From a checkpoint of a small transformer trained on Wikipedia.
Size: 9 layers, width 96, 3 heads of 32 (1 for keys and values), MLP 256 SwiGLU, vocabulary 1024, 0.986M parameters.
Architecture: RMSNorm before each block, rotary positions, biases on query, key and value.
Training: a variant of Muon for these matrices, 99M tokens, 6041 steps.
Each number is 500 + 50 x the weight over its row's rms, rounded and kept within 0 to 999. Layers, rows and columns count from 0. Numbers have three digits each. The size before them is the row's rms in percent of the matrix's.

# gate: layer 4 MLP gate, 256x96, rms 0.0901, rows 27-112, columns 48-95
# up: layer 4 MLP up, 256x96, rms 0.089, rows 27-112, columns 48-95
# down: layer 4 MLP down (transposed), 256x96, rms 0.0807, rows 27-111, columns 48-95
gate27 104:471466502522583559503447329504474503521443445525517514420499480511398513545557545473450488554434541515452559534510615506502545492515500506478579
up27 096:515440555547540514508480507448471411474455497523496573489507509402613479543527417558470487489484597473505479484531492536390471458481440449429490
down27 101:519590449424488499518470437534508594625477576494596395533468508519436521430514597506447542499534464530507538498476468481553466515475612503554439
gate28 094:458457536491561499477511545499523501585481515555599482605661510388581538549591463580429452591480526518438427570440505504468531468454478430544418
up28 104:556515505460497517480504480433499443526465548506464503599475462511595610483511562485403510542428477523547508577509559504524468540529417498585505
down28 103:508507493468473462429536534518471473589475489419492534495482537530619508497445495515635427403485571480443563515373517558420538471533511510498467
gate29 108:483481470553559480532500553501528578564512501458486500442501541401527506481444604517456468535578582495571452396500557501463509560460492495444623
up29 105:526470503498553511405537527467498541385518427551450545440461552465494490545533485512427382393398514490444520477516517421522532429470542527536467
down29 100:436425442507495568487489453467562476515496500551505467536484392518574494524558506505499504447539489417462442611515433468571541547456425472496505
gate30 102:583505497358537426458511516491504457508438489487483574479509514525625535535503495490529450511437616549454531519495420441575485444441530473565541
up30 100:444529588525557479448494516493467407508546531538478496454595501509486442458492578508499539473470457519477302517391449505575498488456549570527445
down30 102:425532557572532460464483478522522505461436658462488542531462572558517501462430559619558480476462447582463520454539462414522484491530567508564567
gate31 095:536572543525440425514461531466538631475433477498562529541565457495616576464505552457426456517580527446465568484523516484512478481518477545465453
up31 094:525565474504483411480546558546472482502574429475556444506492525481571501533547470460528487472487528462579434565455479509544472524478579518522536
down31 099:489521597510439515553434469475492442531509539573432480511484515393518436536490444513567469442515577506477458440483506521555531392497523390520537
gate32 101:457426628416517481513508583520530517449526418443491506570500509514449474554483545479583475509475580516550578468550512530550475496481432402499488
up32 107:402422506506520473456531522533590457472521522515518518476506457457536521472578403479484580497558441475568466485472528450543521425471532472519543
down32 100:447527501552396554462526518550451558469495469467587496574559544489598563460553525563493582500481419533458459481540504442450458501543445451500483
gate33 093:390497502546445529511457478526629607502505484425501432453490574548526587555478580477550499586507538477528473493441459598556509426554409515475505
up33 094:403585468544471532495461493516589586518495448493475622393522397507546436555503486439438525436486522470501529497475541468466448528487525523511596
down33 103:404430573556430441489553533519535448534587503487450468462624447508469520541422580503510504582535513545483450526456551504527471468474542565442553
gate34 103:562525506470540443517587590484514431416609443557497562417579539574449532499469478520485606583537510498604488490520484469449518518479411512479543
up34 101:602608526459473590562485473440408495523541552524494408476559473461525558555584475445522531515450556519484449487505524592622590510544451406423546
down34 102:576486501499538477525508424480560504540494487604505391512579583491536488509426486513477478454435539605503410517436520459616581419534488476497419
gate35 097:559454473512463396493469506433531551510513550526520431542490459475514509569587594517563455517498411572534530531510467445449496475394455580478504
up35 101:477497533531497415546477572520492508521354544488524531505504441476536563539524495524544460509557469571519504467535438482419497518526477498558568
down35 106:478431424588518465486526561496501472580527516499570380515485532531470493481564566513475412555526424547484423539567514500526506539597606496531474
gate36 092:506537488517488478548494461555553525518450416584560469461617616456523550443472489475488486458577556476427528462509595409560543463519477453437384
up36 096:501459488489558431443520456600473408475522421576443498614541538577400491535507516503472506587531559527516550511533548493433618473544456552488475
down36 099:518533571557545485575519476569517592492492487587470620403554466557480412490523471506450555572450522538512548591527508461572389476455473515527517
gate37 104:460589420502378497544503535566494540516584461505480487506512511453428583429497515512551491544469415427542529445544449469552533485480358566434500
up37 106:553494513449532508515487441567523510453448501572489465599490453444510465426460542598530439591583446455443430540470519519481471485524483444509507
down37 098:452546544548452481564508486537524513458540535444466593433551500488465506462501513457566542490435558558539519466511443477479461579409577485426503
gate38 094:568521428547405600528473599568535524561448543566430437436464527568512494534485495483453575439389478539475440501503527510496451437503468580573512
up38 098:422420602522467496437443496531488533521420409520586481569491435566459516500495569506564457529483452521483475452513497468423488568532592493535556
down38 095:451591533506484453476570574470494484472546522392506519504562532506472447585573382533496581485420541601525551463502616445528474522526440519553471
gate39 097:493536561538502469421520481492483555429482387507401579409472463519556496445527475440534568439471504544514552464487463515459535508473497519471585
up39 096:445558491469474490507552608404473585440596532500485570541413451541511397487519468516595534496487500510483434484537503487460490436445496439620459
down39 102:521577524519472520460511549476501518598483527525505454497521495423551475540484533515467516455508459478486630526378500395508519450501432496502565
gate40 100:503483503577540521454419506470482478521490507486474525532440418501476449391504671439550593530534457543522497517460533531471550544437478580402485
up40 096:589553466506480515504465602451425536451437506564486452517495469465534461487485583438503583640524436559510433425422398499524494538519570461531490
down40 094:466495466477472446447513470438537522537574411509450467577568477483469498541502473564451402450549492542503467534586464441528359457546596545582446
gate41 097:403465524427487472452516487487386515522444456522591416476479505576454404416457437489399512432451431448527543438496497534509413543448501451523544
up41 095:541527497613503492514532514573527617409455496466525436552526478480460508469594571520388586536471533503493477475526584552548523548516488507486414
down41 092:489462479436560427553517508427374476520542589419480404514573520528447610482438515526528499419487523442543523506609448454503457435518503553510586
gate42 108:534571571489577510477424618422509600540566439512533583446553552513443515483524485586544521476530521472476429528538527494524520495522516579501492
up42 105:436535523514468414442545437549532559597460589418487492364508535520460541506609460433479408394519456542483565473538456539485558470466495485469473
down42 100:498556523565525578498426449505513555415479496563534431446557455468486413467504545483510519553504509466499482346489624527510491439484508512495544
gate43 102:491479505504471476479575533561519519474564600469499554475651504458559400510484473577608519481542464625426488495508509585492459481483406598575469
up43 101:465475478506469563523458534570444620542529524504506556532545455456437419567509495467459534460538461453565475429449506485482617534490468523457558
down43 097:482453455462516514540598469507529502558505552501507610431401527453494532440477442440405521492514494491483503399565508562544553537504525481513539
gate44 101:535443515454596476508552452470427481497491443485525534557544423463535460563429575500516513513532514509551476530404536473486413461536535485413428
up44 098:517474466499400447523564516527547493517547420467477522397543518496534454529482533406413409448444461433556499492515449407561483477463539539623485
down44 101:476421553504529482510456414489491467473518566446545490440456473445526428558476539480515513527545533479440544494451467499464449510522531453474423
gate45 099:570503584477507588413555501479467508487488552463581502459464586529515522457443451516492423433542575548453524537517460536481552463524478512484456
up45 101:569515427596569518474544506587481497513521497447578583519477548523351474509542535435473537531470474478478524432368531605463531527448533502537561
down45 102:483540367497438454608498496575498542572507534594455498504481494464473518481463455491474484463410504454558517520505524370470440615484479519430530
gate46 101:522447569468483508516532515491466565511502530513558424511398502497493531581511497499535461462521476444526590488597466635458461502544466535466508
up46 101:420475569491441455478513492550524499531467558464527472503391422560522428524510562431432498404439430480504508530457446507497465427471500441484581
down46 106:553499609554641559459535501512532525487453510590463501512551572388449437574579573445454474448539495499519485532500558482479516422538432468519498
gate47 101:499471471500481496412436414543492465451394546541529518501517494460505520459421495538466519524499480416575444370536549468453532537554443538458636
up47 095:406475497517489455451533425419479526474530538488501517515498461534479561514525458501532470521532444508438445560551458523517445533609586508529546
down47 094:418503583491511495451472427606433527490520405458584580468539485441517464510545521507439540485575480507448556484437499525540471444514506575491479
gate48 104:453513515500543596504504484457464461469499537425544473394462505545515407565556500509393452532520449459477473471517493477531623485585472406479535
up48 100:546468435533528517584500548582443443472535458566477542481422482502487528452448500550465509506464519487603464518425594525406483479448508448581536
down48 104:561534475493474465524493407414467487504498478492416413453487571541511503545534538480420527415528489467521387515536449486557573462563392493494481
gate49 108:496516540495474544441476522523505569488417456423475493475517561601529480426535465464496542425404496475486563510355498437524532473400536466501521
up49 096:437534522394580429476556529445464504493501579506475497488517517440532465440477459469509585441548459488512510544525466513513566413454494524462485
down49 097:460512477443501516504493520502562520558476500479518504403580456490586497509338541505438536490505592381535543519459445504500487482593479533384503
gate50 107:426505542468538519518528513502548533536511470529487573459533546455413496389580537543489443423492562545584498554444564504536570505425502537394496
up50 101:461565565517532484427482567470435501548627449559528511537651535445430481494548514489435460434541451473541491540515564494560508546472609412461458
down50 095:583450532547519516444444582571340539487505517559475578536450505480522494447410425517575576584425524553440549471424534533543517472528486409483485
gate51 102:552548454435600558466500569457506459521612502472536455547593475479484527555546632477450564622467503517524494576510487524522546531454513586456485
up51 096:491489554526532450458490508580641446444489495468479492491543496448449647529562508451547620475580514604457485568504525545545536468415528514542551
down51 093:541491481512482601487491474469447459530501503627543575508423510446525470490551496587544501510496418511476468505498554464485521533481580408398458
gate52 097:444520485528499474499466450436518497379583485502638522501446471555465517474420441460470554470629536523430505495486561482503538424513464546502516
up52 095:502496624556549489453449508484540438574527529513619431437505481567475519494455397473457484565480427488517524485418565566500499468477556526578511
down52 091:511577465511488512479573483465513515451397440501378499457486555512543542475487499448426449478406493564478527473547507451473581582452545441509485
gate53 099:509482412513422420426482469468560451495510543428494490510512562457556462544444500524483463544508505491464622453557433474590534488584539476593575
up53 104:498627468464483460476464488481554526455461456553427563448596557508499499454438530447518501531501583413551502434579416439485534535546554500542483
down53 108:422496553522550524488397456581442468536568575546492468554615519476533553495616485428430493488487376495531431583482410525487455547452462456536549
gate54 097:534506500487376520502531552499531427483520484572454467481519481463458409518506470423517420550542492477476537457531498485558495467471462558533439
up54 094:487521453477447445535534584457595505470564480478490564444579490551467491471562562450490538461456423562458517508555589459543475494460504431465456
down54 099:503457547479522485446511508456476545461466536571400476432521457529523523588409530497471411472532506550511519511484464580539445575482632556520468
gate55 085:531497497476457557458527496531465514457520377510574487582545584464493488512384569578573564484540492558531526421556433538401468466533475491499428
up55 093:442531550513519463450520531542449476520446443494557545438565466576553485524538395511544500535567537441540465410511426530498592454570471584515466
down55 101:499514456514502529549473462488444504453477496432572539493458631533506550555487581548481425452501482467418526520441511428525524585524405457395560
gate56 100:439538516604536586590402556536614503441497441474478527421532505436553509498543554531422497548501493432498467470483478555518461538406493519536515
up56 101:558489479479445563477542441447529573568533544424404519506498597521498508603473484548466454413518553475474477484491506445611525588603542418518482
down56 095:533511426593489531391523491523462528495450439513542509522418490533517555427519498570461515630468439475526496527380478560445573510527444464492489
gate57 102:507532416517434492471448495543459519462569508475512408541562544464559430556556553512501533547522426498449459527501505561587516485424403493498498
up57 105:529439504532509518504496498446389427426525467532497392527525486514496450640512518472532547499512557445407629501443486504562482485577482409528499
down57 096:599508490516585532553501462520460470505518514519490427525519407473434489566406447430454488475469543561519536470521533577415476475552556420489570
gate58 105:618470612515517401555430438509536482521465520471545494467437543553530484475590520455524510447486505550530459595527484491638487569463416458523510
up58 104:468456491578588512462532464565498533541576436501466502444481559474502598414533482465524524396509465497494511467446534546511548539517478444486557
down58 099:354574515494494469504519485471566429511513500505577400471508414442517475557439507471583514425491487525433490474414547526483532548453499523506556
gate59 102:493566409508524521511416489534504443519529459554584470534556445504431486511470466503374475529460538526566405502521405565529531451513421527483556
up59 097:530498510484489506496491428549586476459408492516464486505536431575569496427424492377490499534526478481482560488604594440513529414431480496443578
down59 098:483419470449498452545480517546404529443554526465416529580531562429495531507499588544430508499525540430538366584505505554503529513530574543536525
gate60 097:551558472540487424435497591556608470462451461450534537501488423501544399563538568537536513471511511460433515552501526498530508488439465483499571
up60 102:457497477523494441481572558531508470543390442481452463425482476550450490594557457518579441450560586407501575431569497528526446503436521479459514
down60 099:518418462444479474503553457439479509492457459617544427551653434443559563524451461518555479488556515551551508530522548515493576434557592510476507
gate61 104:519438451528439437563517539431489430535543512467530548493531479467513530477505451499516394459416474477509562463536477484512589465550417511544480
up61 100:451475479389505544541457510488485498541619544516451512491510520436567393447531495511486528476608439478471620436469407558531429552476520520446567
down61 108:465547492479428441472494447548526476417423385455449535452503440448505390464478548565433453464516608551529462447520546610478480489460496527521558
gate62 098:475490536525446516523422485477481501440449459454513478514556466454402556563574507425474456444482546451464572540457577473423597509496451581487575
up62 096:429493456520561499534486496567557558579514424518490509468573451500543523498510592476549448562458408466510445377460509518514480509547559565452444
down62 102:515486521587471576480471590468445528520511593567476546488512527483558470533495571473530523468472518585544440530504426395538505515506558479530540
gate63 101:542551547588445502516472477548484511479448485519488486509566517488444459560489584518480465490535453507558514492373548528513488434440404514507480
up63 099:523498427542478470467500441378513394525507565460469602533550581489499486570553543448562451500560495490527430484501456559568479500559497411524517
down63 100:485486487555524507506501550461460512561563511455535521528408486540442486522498527519547515540491511474478656515426513551508508380490509551398636
gate64 101:483523521471570508544507545411399544507532523472567376544482515539480540474479601588579630468498518468517566554453522532448486484475424445444518
up64 103:555410486463503465476515467510561478496467464493591446474479587544514515469472389414515520522582468534395469442517524492384488519508497451475537
down64 102:501509381557536437524573533517381589461473506597559378518456399529520434511535496451506495472577544562560463563509570499503505566421482483474602
gate65 103:466495513490518574491583512437443435489549492476538573492504475495487515492522497540567563446492586571526477504483471475468506401477458423511501
up65 108:454546482527560624469510462617475460530520490500502441467477494470573523485501445435518494521464509454513408401490610450468432588552506480486541
down65 110:536530469510578493528472499519558518532587466448472408523497548466605584466494490517408482444469477420523521509526473477473468427468436575487523
gate66 094:517485440434456567501492534614548465501529541389481535544449477473454550546565531446493436492415435486580527480505524444571487553502422514420536
up66 104:547522489502567448575470522509494486532488422539514453568579515546507416510526526517505616546585512482419468438499552510528450542476552467440448
down66 096:527394503433519517529559488521514566527459619488431585472521383513538426513566549469485466490508517476569558500582493536510563416443456513519469
gate67 096:478380445437491469508521566470514503565539575465436426461486526542525450540540412491468485588489503538452503557569560500546499504518452563605542
up67 103:540534500438470525475497534474452460618555498547407454519411488530521569524415473509503465491502564494515618515498511485474577549440412507502483
down67 106:492575488472573506418534537634451560520626417527527457540567566495484515451410532416464531521531516539479532450555503520492539503496620474608461
gate68 102:526496502421553435478482536492582469528454507533438506476385551508471482521624480572538501452512473496424497429557596517463576517521469553493576
up68 100:522547503501389465547461405518506525474437408430449540462461501583509457572522512583472480561540472485525440578444477510449533454533520486575479
down68 097:528575572416521397515520478476494462508399470516502491473446639508475508468452534516485479532343501537509442506533649517624487506469490520502536
gate69 099:533468514502488479560556491526494521470524535552455502500516531454555458483494453535592618565550474565455473486526482431525550451516504535559487
up69 110:442513512472456587481547506476519593541511500547437530533554521516417417585383508573563473512488477440580450540442615494557553481451478561440475
down69 104:472482449553514475453566445496530532506553476494479449459474545501510492487475419530506486523590556558563491497596587437534518506482502412540475
gate70 100:466545482435450565448539455560533485511547519602526520535491467537478464618488453514553442553412554500527415547461498426529521467457401541467480
up70 100:468528475481555434583495423528510576541501539490535501530515458528380591542398548424521506544471491532515490526502497536468443520518408455424592
down70 098:387469430497553543536539599530537485491471445448472532498512500449462443460510480472502532497455508511514578462422447467424544475567490424532513
gate71 102:521437531514472430566614562515494536515420470575487412454443463466450429449564516472540451485435478519457591512503547464525573496527491488513520
up71 107:466561410406484509499405552420482518550477429485503364504488433447504469515465461540442460546521456474511409470426471502506506490592494445431473
down71 101:409574513463470537383562491511443452464482553511562535478576599537596586516550439502496480465547505343458502504557488561500466557411480591469501
gate72 101:525522550453457620519470531603482556413406525466446491481434494496441494460555521452439563599476480604443506495483579442479502415526447521559441
up72 103:388391547514555391485484523547492513531548459519482431489555452503542535538500508582505495455478558503480457539446472452524574547463599485495541
down72 099:489438566516486529424533532530605450504365528490514574512456499540488497476530528514466446461485497542503445428467467422489523548514420470540438
gate73 105:541448502582490493531517512506392478603521537519506529424453469574414492463483412423465525439537493495555495433550464575578525390505450561579503
up73 100:495501539434576482462561547465486637503480485481423514442517521497436436515453512511510432487496606480564543558469488547498522507468447507510553
down73 104:578478536478481564515543404513450462423626525518484560478568530559509456498514422522491448507540465511470553491501501397510523522562544458544411
gate74 108:414491445384444451584513591477586540522529473541585466540537417471550481517531479527501430503587502486489477413549600467488468506468523496502537
up74 103:481469567563483436567500446552504514530422449547461458481515550477490592490460485454455527478435568511492521559467520509437529493483492518559506
down74 101:477512418512446438544447453497505506482508592460487464575547447470511479554520617412498480545477581404502510519456482568522495499514540459465398
gate75 111:512449381550426518456448512471536454520548464563492518574430546385501511545515531464531530566432594503632454479518511461531551541425439423503546
up75 102:537479532495611420488489501468526522561497546535533564484573465559483542372497509625525480436505438525464468543502452547520468588423541611517471
down75 098:539534521515406475474515518516475535514531388481437479507490390402384564526458550504631430528539513434459459485509521489464589480443563601523485
gate76 104:442583500560506445600474541497464454445553429450550586482571529537529535538532557429508516451584552502490454586522533532517448505515465491447423
up76 102:462515516478605541505450451582454482483514553484533481526447405462497662481581437493527447486495423416436584455498458481522440404488496485536486
down76 104:533533455526482532495518498424524436503400468505525445487483467597527487450496474502643423467450511540555431469539410559449413584417540510420547
gate77 098:544486544484496490371511608511542523538482529585526454490508569462392383434517416485463465408529483572510520455505531457467463503465440493515527
up77 099:592494628565585518497534553469557523495487362432464454525509447412567546504431477542467595494419508468622501533507469459452493422575525485507426
down77 103:488506390546523500496480562454524552431485421542628523534545446437461551531425526516533441460428435530474468463455465532417550504552498505551471
gate78 113:531459478504497483586480514392432559492579441479608466495392469540472538617467556516509430491493455572590500532523462508521496462518508533524553
up78 117:431487475537495446539515484583536566476497517566517470501463354487444598457564514418440494528574515463555498481591515517496535467449611551473544
down78 110:492462519521406500514466500455526576477425504411418451557540471501416575466505488465539508453539521469522489540489473483497427479457480508577449
gate79 096:504437436463480534527556564428548548444509552529425516531668468522503496472543510518487537473515390508515507512589492523559410480606555508563494
up79 094:414431522468472565505450571432527583406554584503438470549477514456507548508554500562521543483549496587488444464473528556473541489528495579541551
down79 101:658519503499491530495523460486481453563514509543445440531568456486398582463537550508474476533410503426416429418619471503476479489473562433494441
gate80 103:511535422488491451541487544449527554562519552586489406540554493540471507430522587479536502461581486501518490531495606468519498587438451530511509
up80 100:535490448427592530527519450534508577484484465522560507531453463485547467481470562486464436528509522505530531561520458525447569440466516446657509
down80 099:561458499553586555485559538523506515538491533455563448520481504499437556519466485522472456457503509404529506489515557505564523560498430501566446
gate81 100:463455480513543602532552554596533485615514535534513540527543522492593431534549551484533412571453555503544447396521529529444544469495478586553470
up81 105:550395529537468564589412500544492564583592448537427494508469539485501506544496538569520452544531516537545461482489496444370591438439550516495460
down81 107:514522397447496423427564467431507443545420559553552455470535584518534521539450535442484485480469555509520495518572415496440398470515534470541619
gate82 106:479542497522528550572522469441492545477508508466515535492475520556505508526546463426508456492581424567488535528594534438483466464515578481510486
up82 110:512505549472476517474453512488490534443515557424548553507489444487559493508393433441456565543556541478475588466482584567497555461511454492475416
down82 108:490540555479527440489545476551574513507471582485469527448543434533448485546438560576444471552449568583543624602523529544493475579535527538442471
gate83 092:553511513505423457567505542509510480362551466536536450492462531491470493427580472532466413487478446468539534463542465501561465554459492497456547
up83 099:600521469513479516475404547499533474548491454541569513455573434429503471472516573524641434516536485594471503489524491483531454408504476514474488
down83 097:377456415459461585568494532532485525468494504471480502459438524547560505491552437596403486476487533487609549508529467483450554411550499534500586
gate84 095:484455505530440575529547592434510551431482422515546433506557561509403458536537542474522450526491424566496517605484464542528547438574463445449478
up84 099:557566494445447566451412531509550488487431641420553612560518519415491497485534557521482503535471484434462516467410386581610469495499474611512511
down84 098:464521487454453490454441549552488508517532412475478452480442535496495498517542499524461551459444572478609447556474468574463590450540508582471496
gate85 104:574565480440540575479581480447452612526566461480528552491535541487552538439415509599484548515446600528443531506498536529493553492524458524588512
up85 100:561517510497585562535559532481463528539505392554451501559555514513465459537459489491510450524522448496404553514522541517544566527524509385394478
down85 100:475532517523471407597482459587489556540451506485442558493446524481474532491522511533470491357513450442449486441486558600639479477484526511494500
gate86 099:563531534504449450549525446550442590468529549464447379510477504546566551474451515562435616528425498456530529458573459452561484535482504481559581
up86 096:476539387524442551498423487473521505438532521437533522457567529447552555479560456558460516466456588486592492562516561553531535570475554445492573
down86 103:510497446451575562538500488483475547437515456499454543511504585520479477492561539477527527511531560530495538550490408508488587497467517481444455
gate87 087:440526539473520505518421492529503459506558427495463520590562477392542418475486516543525530465524493485550584548521411616529509609451571534409445
up87 088:609464527476574508485496550553601457581437516516478539493570633478582419482509519372466515459471570478456493484540573542448568611394509504523498
down87 091:424520500462411474474563522496431515513561488570588503517496448530535529485447429600490462483507537520509519470423454506583529573555553546529434
gate88 091:466446533554438497478508604514560458519469464482509489477449484488425505483417530484582447420493550401467560550523519458525564490461549501508623
up88 086:582488482498533562482476586499624476514497496473451490461484546576500593586517490567617542502562572491546353575556487415473559502540502523500441
down88 098:516504557470483537514449421456437466580489481471501468490507501408486415450504412474490518515527432528505525501562453566514453486486447495417497
gate89 102:449493506558386555507487530444497390468495559416574456472506402413481468504505500565492437520599509553477517540487619405484564495474474554553517
up89 095:515447449567570506485452517442419482574415415551433482576497571573491455403488551494543422522450496545495441502448496589477529407471506512558411
down89 098:475417525527477390575474491536448489465493569467429542470553523553532455498470442536502467422536449424497458501536510527414536569512499573541460
gate90 106:523474547492490499457511521532538515448588490508521459560487646499501520462552497570545538502458490585529445537526399445555422516516518465501537
up90 101:494499533516508373454452477443497517580477465501588499492460507537537575490531497544438473552383563441517454514446571518519590589446583537456564
down90 104:504573382455538438478512618481533441561472451514527499526478406490556486508415491566556466588579522492444522472467548531575597472503511474460491
gate91 100:526548479539466473463519449628404535507487512526407476504523606541454519496503561493469494469525451476424520419481564487466491514504456465444444
up91 099:524572515440497443539477527472556502492537595469537549416354439541502473485494466587510519473491524531621477526568514557573553541487514445526453
down91 101:486536437519447530506461431531427508596450453597507469473524590381485490475489487412519517452456569606441531572451525504511434519491476609547528
gate92 089:444490501537543541522389538478580544478500418549541486583520539551503559578464504544529551535492509616412648457543515510470512460531521517570452
up92 097:495506539507556482612462513515543561529504513531457503553523553482474479468495488428493497460433564457469524450535514431528468485459453582512478
down92 099:444454549509565502527511463560543496482482586556465515483547482519503559527524477516419435474569532559547538588565455545550517476530420544513461
gate93 093:431526579533535570378495558554520501566456492547445541524503584557527488416593481554451548401502487542503580612447412555449473570455498446457512
up93 104:395498512528501556470539538551531468386496478432498521588537502446542538574415506477564566486436546523508509485508426489465583554519573483476426
down93 094:588481474435419469546452455498476537414560504522455458551523510488485487594449530614497487428548516515509545459517501492560479503529452533580542
gate94 109:434517566469596523501539476495491492582452490494531503600474623470451479490459434503491479402435493465563526533537516438510441474530470578495535
up94 098:514446486448564401488523471435536477483568571497510533610474496491544601477497557557515515540469440441455552414506567375522559435435531468521455
down94 099:536449543462523474574529497495540534473421486444552493481509429530512556501528532484552575551484488511531492506446525586500491438498549582529506
gate95 098:493489490468600505470498622456590572470353451432622520512543543517493553516417473475454456469519524569508555514480496447483536418527478452445540
up95 102:579486433524440471482501631499482532432530522550471474486558547492523462418523351432431543476515495481536549555594505510460491564513443509585501
down95 102:481524495555495611525515440462434543435490439474502458530466535508481487588448518643431506431519499454442497494430570475485442489567553579498391
gate96 099:521549599462460548515485434522585452535566410461514539468455456441529518494434492577490389572536514424570530561608530489569473409493530424503515
up96 097:505445506487399538461454567532470586613561459455500468552529497512450498451554507590546560467538474474524535512462509616436509561528510600445471
down96 097:512563423511507510412517547511600520457535540491501565512438526445514415559485468534546506518563502471573443583507478565550459494516458537590551
gate97 102:498586522432517501498484553523518495432556504499510479451515523472549471511501419500511569488541536449420494521509616530598377461483491501543468
up97 103:550458511421497507524520451525467563521507502590525526509427564496457552545490560540497526591530523511479487479531486442418455436461611528468534
down97 096:457590501462557482501413497454623528509477498430511520584520585571467488462556558463502433528422452551538529505501495501479509436480594505616593
gate98 089:515495470474545546502520521559502391513461422556577520441589450522629526509498490441558446502465589543522525481457472465454495464539560479431521
up98 091:561501559457570484452453567477465507507525539579515467488585461522478467566497553497496486487498503490500494477513525573502509454516477427478490
down98 092:474443452477440412536544539507551438531592439427477528507476529569503517499483483438492566557538481487416491484570525506509436452537573425538479
gate99 094:469409516547511488545538502539554511517462479498552560499524449504377542517498554522435456448499453581430538544497468480515438402598529556519526
up99 099:461472478573495475558462392494503506562559502526534569494447525469473505495551499583469438473438516506497539533534473516450468556521490390525591
down99 098:508574481507504417482469563549433489442570502425504487572482485465450474567427472517526467460454534485487418554567570464512501509426466497518434
gate100 102:591482528510506560489463431437507588473480472558542615430492612487528542517462442471434481461426580504505577444435472476609480532469439490537478
up100 111:505543508462508525546510537486475515528570477534499520533448518440550535454538499517534412459402597477456414403582576509569483404444498531407551
down100 108:527525526542521497461423458353586483525537528458510595527595511524476584476430559609545560529564512604504592515486473517490514548579541447599422
gate101 104:522546515512456583513456442442500457533513536468375493455511594558499449546533396543561529516559525591616538519557534480536542574424443498553543
up101 100:467423453419572485517502562558528534410518512512497541532535523557506424510409558531446537543485476475532472502407533579467442523564554404427575
down101 102:465477535496487394547478458415508578440541537531479453437521592465484432560467550442504505430460499517511553510485374523537542591481517608497470
gate102 104:516456499476535558601494595437533434545452519509548560476534422534516537502563510533538529549401518502545558490539443495505481500470471545484565
up102 096:496529453540455565518489553489421506535504437490547534419576501607503465516477416478548558503521530555620471468517550481497522453466456550506415
down102 102:439443436452563437463484433538557446508425515490465492565366549501558474493485451522546565366443468523579415481447484525630482507487507459506474
gate103 113:460473508504552533468480549484429462541533512489518522558442611446480531497373479486486544413516432519533428466519488494515501484461504450451438
up103 103:515480565414555522455458433479460531537503449505461526549504507498539557488470495459456479540501466496491472451468495414492544491437478536541553
down103 103:399506525562548455537464597494516491487550501506511445606595505529511428571589481588517436474523553539520558545550493457405469577508510441521463
gate104 098:502485598580622382459503523526453492534463441441454554459502538518388521539494405564401488533551453505479462530435462505489427562535437439463469
up104 098:540545410494603536559411489452463498464550525450458514573528415451461430539447446486527538485502515607522393498528537434428595398628566524550534
down104 098:509596550588502474391536535516572553527429541498551441466518516457467443461545502544392441494499504497497580550490484447549582503482468489456545
gate105 096:609456437509494423570469428528507508483463490516517526520531552542473534562571504503529475375471547491373464562515581535570519422591491570557539
up105 096:584519473587459527561507474500573462516537475534524509464543543418558578537589504463422571489418489551473526471429455557425457458397452429506447
down105 100:477430507507546521486494577542657457451610372492453580486467523491457463372508554562478578429498498458518511524455433499467445458515595526455477
gate106 093:481536567522425390444523482516548557520528472479510389485477537537561577456441509516505444489468442418449513495523575517555420444499489509534475
up106 099:519501493416508538585573552492433460430583516487538461586441496607539460468537486440463458532460501535525423502497482509436543420482596515504575
down106 099:492437548454453452492551541439494537529528541487401541521491552554567460569550430451446609543430427563475494558444503545521509392547432511495532
gate107 097:494469442578459385486489607412516461531538478479504471500482571398469525489483465401499570544473476553476485528529587543501451531401469519519486
up107 102:568540583534488543436483470584525561506471556535474371441486486499490522458474478509404440466567427531535485406456491598535383511493446544496436
down107 102:508493587381512551466483490561456531530505514493460409423560429461532467498429561482378502440546526498556561483370489527466448478417547541519509
gate108 096:553470535543510530571516468548425500577531553425490447448603482443492483459544547539496499430528499510430558623474469494610439500456391512498492
up108 097:533559509501449443500508477470477425479576456526537547412479563471453515585452454491499497468481535524489435549377492503506562501472412498514474
down108 095:580480472478432482450467533609501508540543547445534516515512467510556514451477514441473462521477493486521552513530485470573596519470401511548390
gate109 094:487536418527525523459469519548487442460502483549512434392381467504419528535481530538504521634469570506531544528429495456456520480571486524480512
up109 098:559417505563514521544497441534504462439510535518463523514473441480536464480504548526504479455420610531403600484523591481428555547535502539483575
down109 097:448580588460456551481485427496418476504512474441495519506565528485528549451428591492461448488496505482527431489504498503539437528444490510522419
gate110 102:512606508520488485475489506528453442460468403557583481608475505581528509427507415568457479510443539561513530555489515505451366491523539612491413
up110 095:514515500546456484520433483565520499520468542498474487400506531551534536429504491531489552474467433502436545445460484530423531473544505421607583
down110 101:470538471470502423428483487424527545465472463492528566519496509429500492487409541561522398552553493515531521484435492519484408473456520625509573
gate111 101:447484541583467447502476534467435399510543483483436496596483626500536475513533520492472372507469477413578441436467488558496365539382448513438542
up111 093:536511508468580474597487600509471430464449579478485453465455476422456599497437505480598491547473477514525490549525421497544463572497379563446444
down111 092:411479419424490545474481435441504505428553515513484593531447567550590411546506569418438530570473491560461407380393477548485478374485489462484465
gate112 098:484584465539515457514570497557552498560483446431480467535436505514546508588532590403501620433495531515500467580501532468505480446515473551495486
up112 096:460491464518540464492455520466442483606513476544470492521537451397382419451527498519476491470453435535504599561460570517569421550500578452496489